{
  "num_hidden_layers": 10,
  "norm_place": "pre",
  "attn_scale": 0.177,
  "init_std_qkv": 0.027,
  "init_std_o": 0.00604,
  "init_std_down": 0.00604,
  "warmup_steps": 200,
  "dataset": "wikipedia_en"
}
Each number is 128 + 32 x the weight over the matrix's rms, rounded and kept within 0 to 255. Layers, rows and columns count from 0. Numbers have three digits each.

# down: layer 2 MLP down (transposed), 768x192, rms 0.128, rows 213-259, columns 64-127
# up: layer 2 MLP up, 768x192, rms 0.175, rows 214-259, columns 64-127
down213:114165150147104124142133098148098142104150084159155086138163075131124168160077194095134158115117105132162073111118148139130192030150144140112084111154128116182116095150143113095138082132144136
up214:135118131164169121180132133127082109125058096183127146118113149119143081109133156092124141162157132072136167101131122142162115179105124173133065093138087059076106188151067094136106140106129115
down214:140129098166129133153141137094103150141108163161092088105198187174108123188146136172084172163196118096152083070113171098145134162167114177180095137151116140159133161108118147145138105071100080
up215:125192096147095104145152118162135122127112099141115127126123079158139136129129150196177138065146163112116143090113120133159150055071128063173087164128102160142097172175141093119144149111132185
down215:089116119095158172149113121182102117122092177105157185127154106094113103122124097114112172113134162174110106140181147108110074127122118095138075143165171111150128148115144106088129111205129071
up216:080133167109113130085060145071136153088190099124112148067156051119104104075141173160140161119110185109091139100127090185122186146121130187121108153145095131142185136129158100139149125096145174
down216:111158152123100137149174110196143128110105124172120108112138192171092204134135131096105108153079079163104106156129133146146089117150097062229148152097122093089118097161060117139109097105125139
up217:107134096125122056111098114140229191143130208099079105118148059124065075107154080076137121170100148169099153125124166150146172155102133094074224092121109137201121178080103142103141121131101116
down217:156161120111213149143141082116137192107153105146147066167132103071097140140169172164140140182097203170158216156060150138147140091116143129187179067158170109115151215157150173053099175148117068
up218:152148164060070150168086127198094151179135110160131136114139112139160117180109143159150141118036202208098111109141135163147126075146174140154082106142120062111139164114085091146109105076118173
down218:087108148150167078109144117183165143114159099116100111130082092129113120103136119108125092138179065136132136083166106124112112128099143096188140136129109189182144094140134114123146144140133143
up219:102193126082147111097114184067144194132109119153105181140144062123174141108200102091075111116103180172105103078144160169149095086089129162137137197092100148102081147132161147108146123126131121
down219:151158144153119079150126119114134092128142119122135103101145142129111118116098115110108164105141096134149112141137106108147130142142079106041132096172063143164118132096095137133178193095120161
up220:148151119124154135134117128139128159125088175168094177111127095114105096122169123131087111148114143138167101159195124081103155172050097124106128105135134162088134124159191080193136098124140087
down220:154126119126120112088128122171127157120142136163135130119075074128121097156110111128120098108125137142148114078157141085140083161179218158121135120136164110117130143037105111094143162178095112
up221:125095145119158126152109158129171145179102151178113106179166202142017123144083114136153144092128129159103111180101131082127094149147151097087169150089154054175019084146100171100163067156129162
down221:204183113125122123120200104085120150094132134170157120104154137137135151172103144111139076073126124131159111153148157099142125210135150131121105099165104125115148080120111121158093100106113113
up222:191073150100160154123141153149146067171197096131117158101176104111113173096137154111194122149182127097140170133202148171138148108144111135189149144167115158121055169100138111148071159166139192
down222:104092127166101055099111103220145108107151056131156107125103124167133116116108178118096118144091125108142145124091121100117132112153200130137066142123036138130083072182139117122103127132131152
up223:162100154069093138136064089051065180150145158099167098125138098103133169124107130135167128119138085094105124125098165154100134190130150099095123066127145172139167132157125127117143160158080137
down223:156115148141041121145075178161091111109154129183158181109197074119128088131109129160085120104125137180111144127175190156131155088088128160088144130159155167089136115165156142105165183100145096
up224:170149163070124123124134140156068182136158124094084137116093163129108117159107128161075109131161144080159155119070141139129093128144080144151097154099086080111135161143152135122149135187112144
down224:084110064150147112132174164092138087130100136146108114131151186128124120151105092167122098101194109145160068123129125131133082140133167155116136106178123154135159190113105091144143127059149133
up225:083168118110117115138155142107126151106096119140117125112155121038098140094102101074075194154164138177107136135121160105089115110112110081137131119138152129162117180115060086165134196174206159
down225:177109147122110174154102104185140119152128168129157189142097068157140075128128177112162160106167138138109168102100134157132083097173102146116152170140082113062085112149147196088112085103141083
up226:179125135067131105125083144103078136118120106181134144125111157131103165143102120144122082115172158117186118100126105152076102111145106200114077092138167130148084121143186161104099074124072178
down226:146103170180144143062135124124141137159148175125156128139123153153104149060118105155080149128095071111091090098127110157169052103163108148106106175128155089114116142087117134106169106160086107
up227:082086119180152125123187146097116136073154141134140151124152058105099146117182145136139187127125152109090088156195125078144140128106152217109145122116130063149158153167154202117117117139102127
down227:150165113124155079187112118096129114178107119115151139080131124105174170142105126108091159133127098089164113171115178157116140132152062084168140136133164125102108093164204119143114150079152111
up228:174113092091182103127213121127101134181118094130120152147113126116141137114151088120140120090122082154163111136129145121104080154115131148062095083109081132115104087172153131097142099102111103
down228:104147157210138189100123134138106098135114108096147118117131169119127076128129127138122184108160165057124055110117047146132157067182163115152137159192125125125169094080113091134116126204077132
up229:108147084171159139141134132082075116124128116094135068045154106103187097109144167147133125152121084091169134147138142131130189118114130115177131116189096174129187139120166158156117160149106145
down229:127120162064093132131157140086083129144117122142126099180126095184057146101116123145124117148149098145117142160181173154130123132097194129105125136166145121173145082141117093094053117100123125
up230:094125127145135106108104121152115134077140137224102138162122167042182152105142097140112168116128157097048174072156150223101123072154108115160104180144126137154085140154118129134098112130111135
down230:078125117124180131094179105100119148156137126026111124082100073110139110152071087107108158141126095171143112135147136049189114098103158170126149060145127125111151108066115119129162186142114154
up231:094149158142083154151136160156109160132123141131062112061050113087108125158100141146145158122155069132151105134152094150112134146095125054135156115153174136113145134146139135157120126152125098
down231:110088090122155103127088121145125115123196102097132145133155089150157187118134140108086098088107187117131112113114204122185061140156133171174071143115132093138112100133163104143148122116094149
up232:171156126101133148207150164097166107162114122100213107115159133054086171079127161113131114132055158153148078162196157129115159129180150116060143097133191167127144145118110117162155209087154123
down232:084056109147145172082117142211097128088094104191107134122167109154155147138111113146145105139139092155121140107112069172081094168119124096093089115108095126120158116134117106108187141139168123
up233:116076131131088092127158100127181120149115148152119105146140116157153113161148125123101151051167141102137122094126161137080160127104066096154116084138123096149150102125044140179133107166124129
down233:091140126148135107109128107154142119126150102115161135128165121141144199097113142164162150149137156101109127166180089124124091102118144127018130176152110139122131146116161151151136098157133067
up234:187150121090106186095107134143097129094175143127165144108088146117158145130105102153157177053088102130125119129111123132092116138122088178136154143140135102166110057109127149101118148170155129
down234:146124154116166093123066138167146127171099097139120136123149102168104122103085118119181123132149109157127131160096153140137130174127100068100112213121107129109146148121107138143178169134126123
up235:108078102170180125200109110115112135099089144150147153118153089164111092151104141136144167182101153110171087095146116140112127117168162194112114108163136124149110114146086058166115115112148123
down235:125116163145158097088140107181142136158151141169121143168132146104128147149132098146113099090095081076094169151150119086097175133146176118100080098087062119131110132109074103175096098116150149
up236:151142087084096148141105186098099173135104124172158142132107187100103085143159143149117069106164071187102124126147118124144130095148107186089069069126155115105113118125134151133149139105119112
down236:117035195138151139059091140093120082123158091123129094132114132132160142068139198140141129143147122133132161111162182125113122162098152113111144127071173143170102120161161099142147102103104138
up237:100135134084144138202093070057129152095102121127080131102104126131182165093135067145145135098170143146128124237148143096140105142117142092157125147117073119145078114143109109072154110134093181
down237:103143115118087143154105142143113131136146078105145109096169075124126181139169164133142132129108119187136112101134133178105141156136143156080133078132094128096145169134181170104130121168127117
up238:155087174095154123138120108090109118157151130139185158100179014129159138135134145101142150142104113158138110126082139085090144143125123101137140122122119132131159104142126140173102117105134088
down238:133138094145169094127142133136148112217086109189201108123146138090126129129132176141147097126134078139132170119126075123165128100133116129088114143135128104131115136174174089142122135170161128
up239:136121099115135117127113148137168121130092129154132180154100140127117107140153113110147119075109157099112099184093164121151127111135132140106186114100118135140102131104211101151157164158118099
down239:187112120151161121139147092105098123140167094140120195131132110161129144148130129097126129134117075123114200133149150101118087091094125122083148119196168117141113140094185154080088170129127188
up240:155094145146097179102123164133156101166131075144168081120121059143165084122131105124126135160132159143143143089182085149136116108117127079138131147080137101124109096164174119123071089164110159
down240:078124130183147082077107149090124167138200167130141152147142138147143202139096148135170102120125071130133203154126175074121175128145103144113141119165131131168113122128090171144157114096165135
up241:159107159133122066150156095164143122130182155113086182094132038109141148183136119093134187079113100151047151214104130172081136162131149088135105130157112128198149126127098124101143153109149095
down241:087126091141105190106092122147079134172103125172137099143154116143118071120126149162128108133123110121148150119131077104098110142122125098111083108146112126064114144120158178147134112157096115
up242:100100083120138144201086100145146150170148148132103169087181123155113121115137091116096106151142177148144115153162181092146177136056138110170140123168144113107107113139110184157124148126117104
down242:106214116201122119137136167187116137115100132118141135101089113127130143118122121146144149103141121118106122096189136133074150180146163097093140105126163125117076135131076130093128113125122082
up243:121140072147182149125050103127115134098127129120105162070087250116105106169151165135132078090166152098161092161068136148084145134080118138113116126176142157121079203116161124134122162126021129
down243:099148161167093137175091210152199135081106105151164115092147202125138072135161090160097161155193106111134096056150119109120109086182154097139113111135106127127113214127157058140158146175058115
up244:069112089146065126126098143144130112149108175150189177157171084166097124100133093109137124103103229183184131100160133146140139076102186144165178112185116167180118146098123127193108169097133055
down244:116126145098144114145162155115143146133170144120102135167179120163098140142084086125145113103119096096129076175138115120123121158121124098162121120114152127148171187144120093096136122083162227
up245:083136155162184102131130134101118117145102111131128160138149151062200182161115149132093129068090067170111128087100125145111132152168109099111148121116169157069181133102128169105115086152164115
down245:129112094122135136131139154156133144121100149117115191129168102150171142145121150094128067087116110215138132152120145172079077192064122100137184172087114100115112092135055114147083069070147157
up246:070146133116220153113120139198098120137063098154106179118182151087093200179113111118167136134109140092080078135143146147124199182067111182094143113174085169098143185078115069129151173103131116
down246:056120097173167173073116144155104114091110120123181120147109155177137127100151145114166118139074092130104135094087182156128141133136134085095105116088157108132117071120106125125125088110204090
up247:114128145152134120173169105085098126169067080110138131148126165093116105110112160162157121134094099118136086127205154149117131103145152137117126088111161136126077069158156173096110095109163129
down247:162090121123123143108116123177156111130141068068104160134138142122118126198104049095111088166194070125154167099123133066126139138150196156155106114170054184150161155121177083117084162161125150
up248:116024114126154088144122128121099172182064209121147129142133155079082076135170110116047081093052147122162149134158160124075149159145115147106148161163130177112159152143114096120045171093098134
down248:084116044088091133120078150109124120101138186175165122136148089135191123155136054116173149183122103080111141115062144121144154181129155180127163118155153124135142162143154137041168112150154175
up249:130189151140125181120126101131140207091128142108139078119138141086169120103169093094155100179110084108203131169091163152210110108137111130126128137138169117102083145121106090073152101126099160
down249:107146164149159159088052096185172151107105086106113121151134102193144096121155075120132159160084114135077134157143067139128142089184160145127177120149078135161119162153178112150091071051080138
up250:137140106147137180170157093135157096167086118129182130127115125168096142140062138174168142090110164129186133194126154118093141146170118124127134108154099078117155115095132101132058160115163128
down250:125086173191128130084098114144149116073143155057088189069115139115106128114119114102109120128102125188110082125099129143133131125175103175099112078130161189159134124169128165144206163156086073
up251:118167094108161096105063114162107125125122126128168091165197077195154108104150159101154100118069125076109154182195122149178088094106162097168207132087065068087137064074103145112134138149115111
down251:113123134129154151087091104149145085083119105099133132189125110127116062073085083120112155133105129149125104132103122124080151166070120119098188097145159197142163167176117153100090091131138141
up252:140132108138085089130126159136126116177200107168148097162175093185143097131120145149146091118115141110177127105133143102163121130135053106146141155159166142109138129135093120123131119116133133
down252:150117107120105139137125121108122097154166105108085081087067081182086137144141145147146116121109163119078161137169070071120079126189174157091095093132117123161119156154145114132132124128143159
up253:158148098125148132137123125135152140129141175082138107159166152147107061154084138107171182096159146125114086101094089130111147156155115113048108155180206062180049134108146150085093149180112202
down253:164072111169169114121096110187119099034138139124130099180113110147143127171111142109129156100157150140192089079122130162118143173166107149136107136101134117129124074137111152070118163098115142
up254:168155144156104120135081077161142102127151132199093164107097115110170060122188085135085138116167159120142103124109119140112118146103145124121066071139174128202123137073186101118170105151174112
down254:100124142107104155107122145126108094104112165078153103162162157181138077068087156159093117101083103121091152180175142106103150129178094166165139181171143160167124107110141103171122125182149157
up255:120148138081085099207131144179046124158102155158165127158141161119147139209080108132163133152172109105196160137118161154140133128085088116146155172094099126120129130108166178098132114161166144
down255:165115165165123149090097159144119118102136103149133099058149081065137177130067143168128106087159130209154105165141112088068109094148151138145114137103141137126145098144051086162094154119100166
up256:124116130127118110123106180130147077074152145128194132114104110126150130094113102114133142197137158173131159104123111119120074154110091143128164083070116158076068136074144109184131105120156139
down256:101129113133110148099153116206115146156136125116098161119134126136146173131129136159150117115129097102135099141140143097087143101114160115111113132171175128140115131135113165082115119124102104
up257:137092156119133111109123059079149116133106142179126141128161134041183121120179084156129102146138108101174166134162150121127104119148113093124180094107120133192075172111093173150078056170117124
down257:160099106101154154098130159136169226059098156101140118093130116080168114073135163128164085037200146070155163123085110098112143098062180083132141129140144097154126125070154137136153096148100110
up258:137156155126148118143118130115126159121143140124111094088120084133071186143103132166137147160147148031158063103089140122179179130112093129109087108177164152148111090092110084184149176119153144
down258:123170125148143154105144159176153235079085101158175200124130093167177106100149131098071088175110137150153137193128161127096107146108150096086095113097065122101089090137145166078114113130144131
up259:212151113129108136136169116108123142132137165094145161118134142119153105147138139153184117131118121132115086141146101129059110161124176082058146098116092065145100228157152097151145123164154110
down259:156160123106091092109088117161113154100153049127152119072152076095169133162107136129113127138123181185177066104140092091084105124144095170094137150111140175137128095117116097176060136130164129